config.yaml
norm_place: "peri"
parallel_block: false
init_std_o: 0.00713
init_std_up: 0.0303
init_std_down: 0.00372
optimizer: "muon_variant"
lr_mult_o: 4.0
final_lr_fraction: 0.0
train_tokens: 213600000
dataset: "wikipedia_en"
Each number is 500 + 50 x the weight over its row's rms, rounded and kept within 0 to 999. Layers, rows and columns count from 0. Numbers have three digits each. The size before them is the row's rms in percent of the matrix's.

# layer 3 MLP down, 256x704, rms 0.081, rows 192-255, columns 544-575
100:599515490418441414582530516472533446500418478445461327450534569496487529455506475484492537433510
097:458519535545539555500417435519430531543479528502443485414467503512450431477481442567474482519416
097:591527560543439571526459537568499523480572493618421480579416474467532441435444512487455385524577
106:481383538549375488525500532524533575439422526488449539475373495477634483523447516551487482545468
099:427498578512565553440553532470494464501467503452502462504524524531520497489546469530464472397519
099:535481544507612480531535544618529519487532479451443537508536473449588519432468550461503458512511
098:557494491552557548500486481504452545592563520596496458533566524501358488527499504401550573570521
102:481580494537442493559375458478517443464508417473424483455432498500451569524512562541548494445594
099:433467510536511450523487512484469617557476528548476523504498614472494464574440508449538459521581
099:487461438454581547507510474490387447408524419499468489521420512431402524521449514438534475479517
095:543472554567597543468449556397403487460510535465511513481521525463505494550527557451538529502571
099:501464482502563503488504542558503428506513492416407476564453504511455608545616570492524532466529
099:485509487530562479436487515487595452349445534594647474568503494520436520554527529508526547467542
098:513504513547522479443450503516523567390578503519494543561470423450527487484478578461510595467505
101:510509539571490445489443456500488476482529454488523483486354507493494393463544582434503446548533
102:470445566533527497435578460541460446420470473555589488451446536570650527470568499473553592553457
097:467541497529483511511468528488552551477537443588511492532545454461519412533549396530506474478567
101:557504433537496491420496466555544504548521464486556440496558490508562488463450530458494493584481
104:549497535537429486541553475502450473595536514559475466545482483486480507390522513505525494470534
100:524538488546457543522498466496384424496471496484431442527527602534488479552503507492535488551495
096:547563478529484551573515542512514481509405546444501459380495493425422502404624501510422563493548
100:528471457406582533583565499474508514552473495469459499359456442451445511564583505406525551511537
100:525499529505506498542536478463427590519423442650458486581477388481506480508422477559555494447501
098:374511529437521470468401546497445496490518485447537458569543535578539476474549528478570468563517
098:438476522553457528520476478502470509556510504521512515547438466488416519460533545524498463586539
101:504413538436520421483481514540465555500405453476478374464481508467494508458506447477535511557557
099:530470508462488459490527575444520516496471486476481537575460517468612602437607549392529589550497
098:512463454548623525464485489517441492502457579502585475485388528493586441544404512529533504462547
102:467418488546568482513492513478606506559503559518471500486471425483472392517460526424502478582505
101:533346493488460503573474426547473492520484500508581536564442477363528507478477484429462437479439
101:632560515528435441515629479568557449423522526404533440451434427446544426435525561406435515461479
101:631481474568508430456484472443564424639411476530552608596477433463557476543541392470527522518464
099:475473460563495481580507524494521594521513471537621488529469469504407462580480521476515575530525
104:504490530486483526544460525471488468492580479456507460479492600520478473563485505475483584477491
108:509411520569575542518506514463549492604562498491418551449391494480516525471536609506482560506481
099:505464474425516510503537566486455564480477471504513567467464494506550438479483477555443519483530
098:542492504489472500534525509486498466475518557473434570394562463440530438413497413542538428469525
103:512487552540549413591558480569529520382456553520570468539506509387493463489485506541515446501421
101:475473501451512555466451480500488531546484504428545530430521566542544557506512518562415489488566
105:556559509552579542502525459500485514511448450485553423580497441503502531486405582498521385553558
099:446519465602500448573455488539533545513460509477481556538464472467530436436426488498501575491458
098:486368490466471560465459534512545529517524503441461507499499514433503479385506416556474476469477
102:453476482598483471428478564592563424443563479368411535504504522506447454619550458479539515391464
097:567511562460482441491532448544553517450465473548414456475534482660441471458489548494479491516453
096:415493484528519505537553503482494565509564486481465463468525531497516640453528507551489556573471
096:557500579562575463470471529570496591548526534399481429651520524537471565501478492454527467444491
100:548434420497489398431523520528553558497479494485540487535580446541485470455524503443438514618463
096:525430484421402512543469524401497433512457544488558474481479471530529418500410500652510462461547
097:526402530472519471481473450592498579616485475560460496549531496499472512558399537592541444400476
103:524481553443541451486542382556438480468497545521506543523439425460438583454498495542369548512420
101:573424526508564554583490484470482493480483535581486467484499588513480474539524510527474519534496
097:496460416517407591563503573451516501515595521522562581606507524442543550446465487473531510514542
099:475511563393539485449422442472517616549537482544590521485530485452516547563459449464518539549463
100:587508631452548478471560539562544511455505442552568517510454374361532503457572452507449496467506
099:563571487533522467436499491466420446522559484495495459451501552387472485400462423502484503479515
100:585520495546444465501513462519443454531442526507541566502505581481387588570467486424534527552454
099:538516534522485580468571519559481485563437503467494532490396537462491441474520496461480495448439
102:571523600493523461489537404561569519562516535484478559441519456598515436554542627490520483522538
100:447437512535508533534477497411507464505478552510465453477413466512461541502518494450461519462505
098:500528561567489534495509565506465508537487518576536462490556533506481479489530555498493453588476
101:438500558541522528548536510619468500549445537475595592508555480523463396479435363452479527487463
099:602535539485464540476556530486483506448582460393368438550532501600356514545404481475561528601497
101:554537528497499574505410579480500482484481559534501538559540548481563470417466375486567449396473
101:495464424489466582517514484561563495455512521542552531500502568536525435443526519434485547515550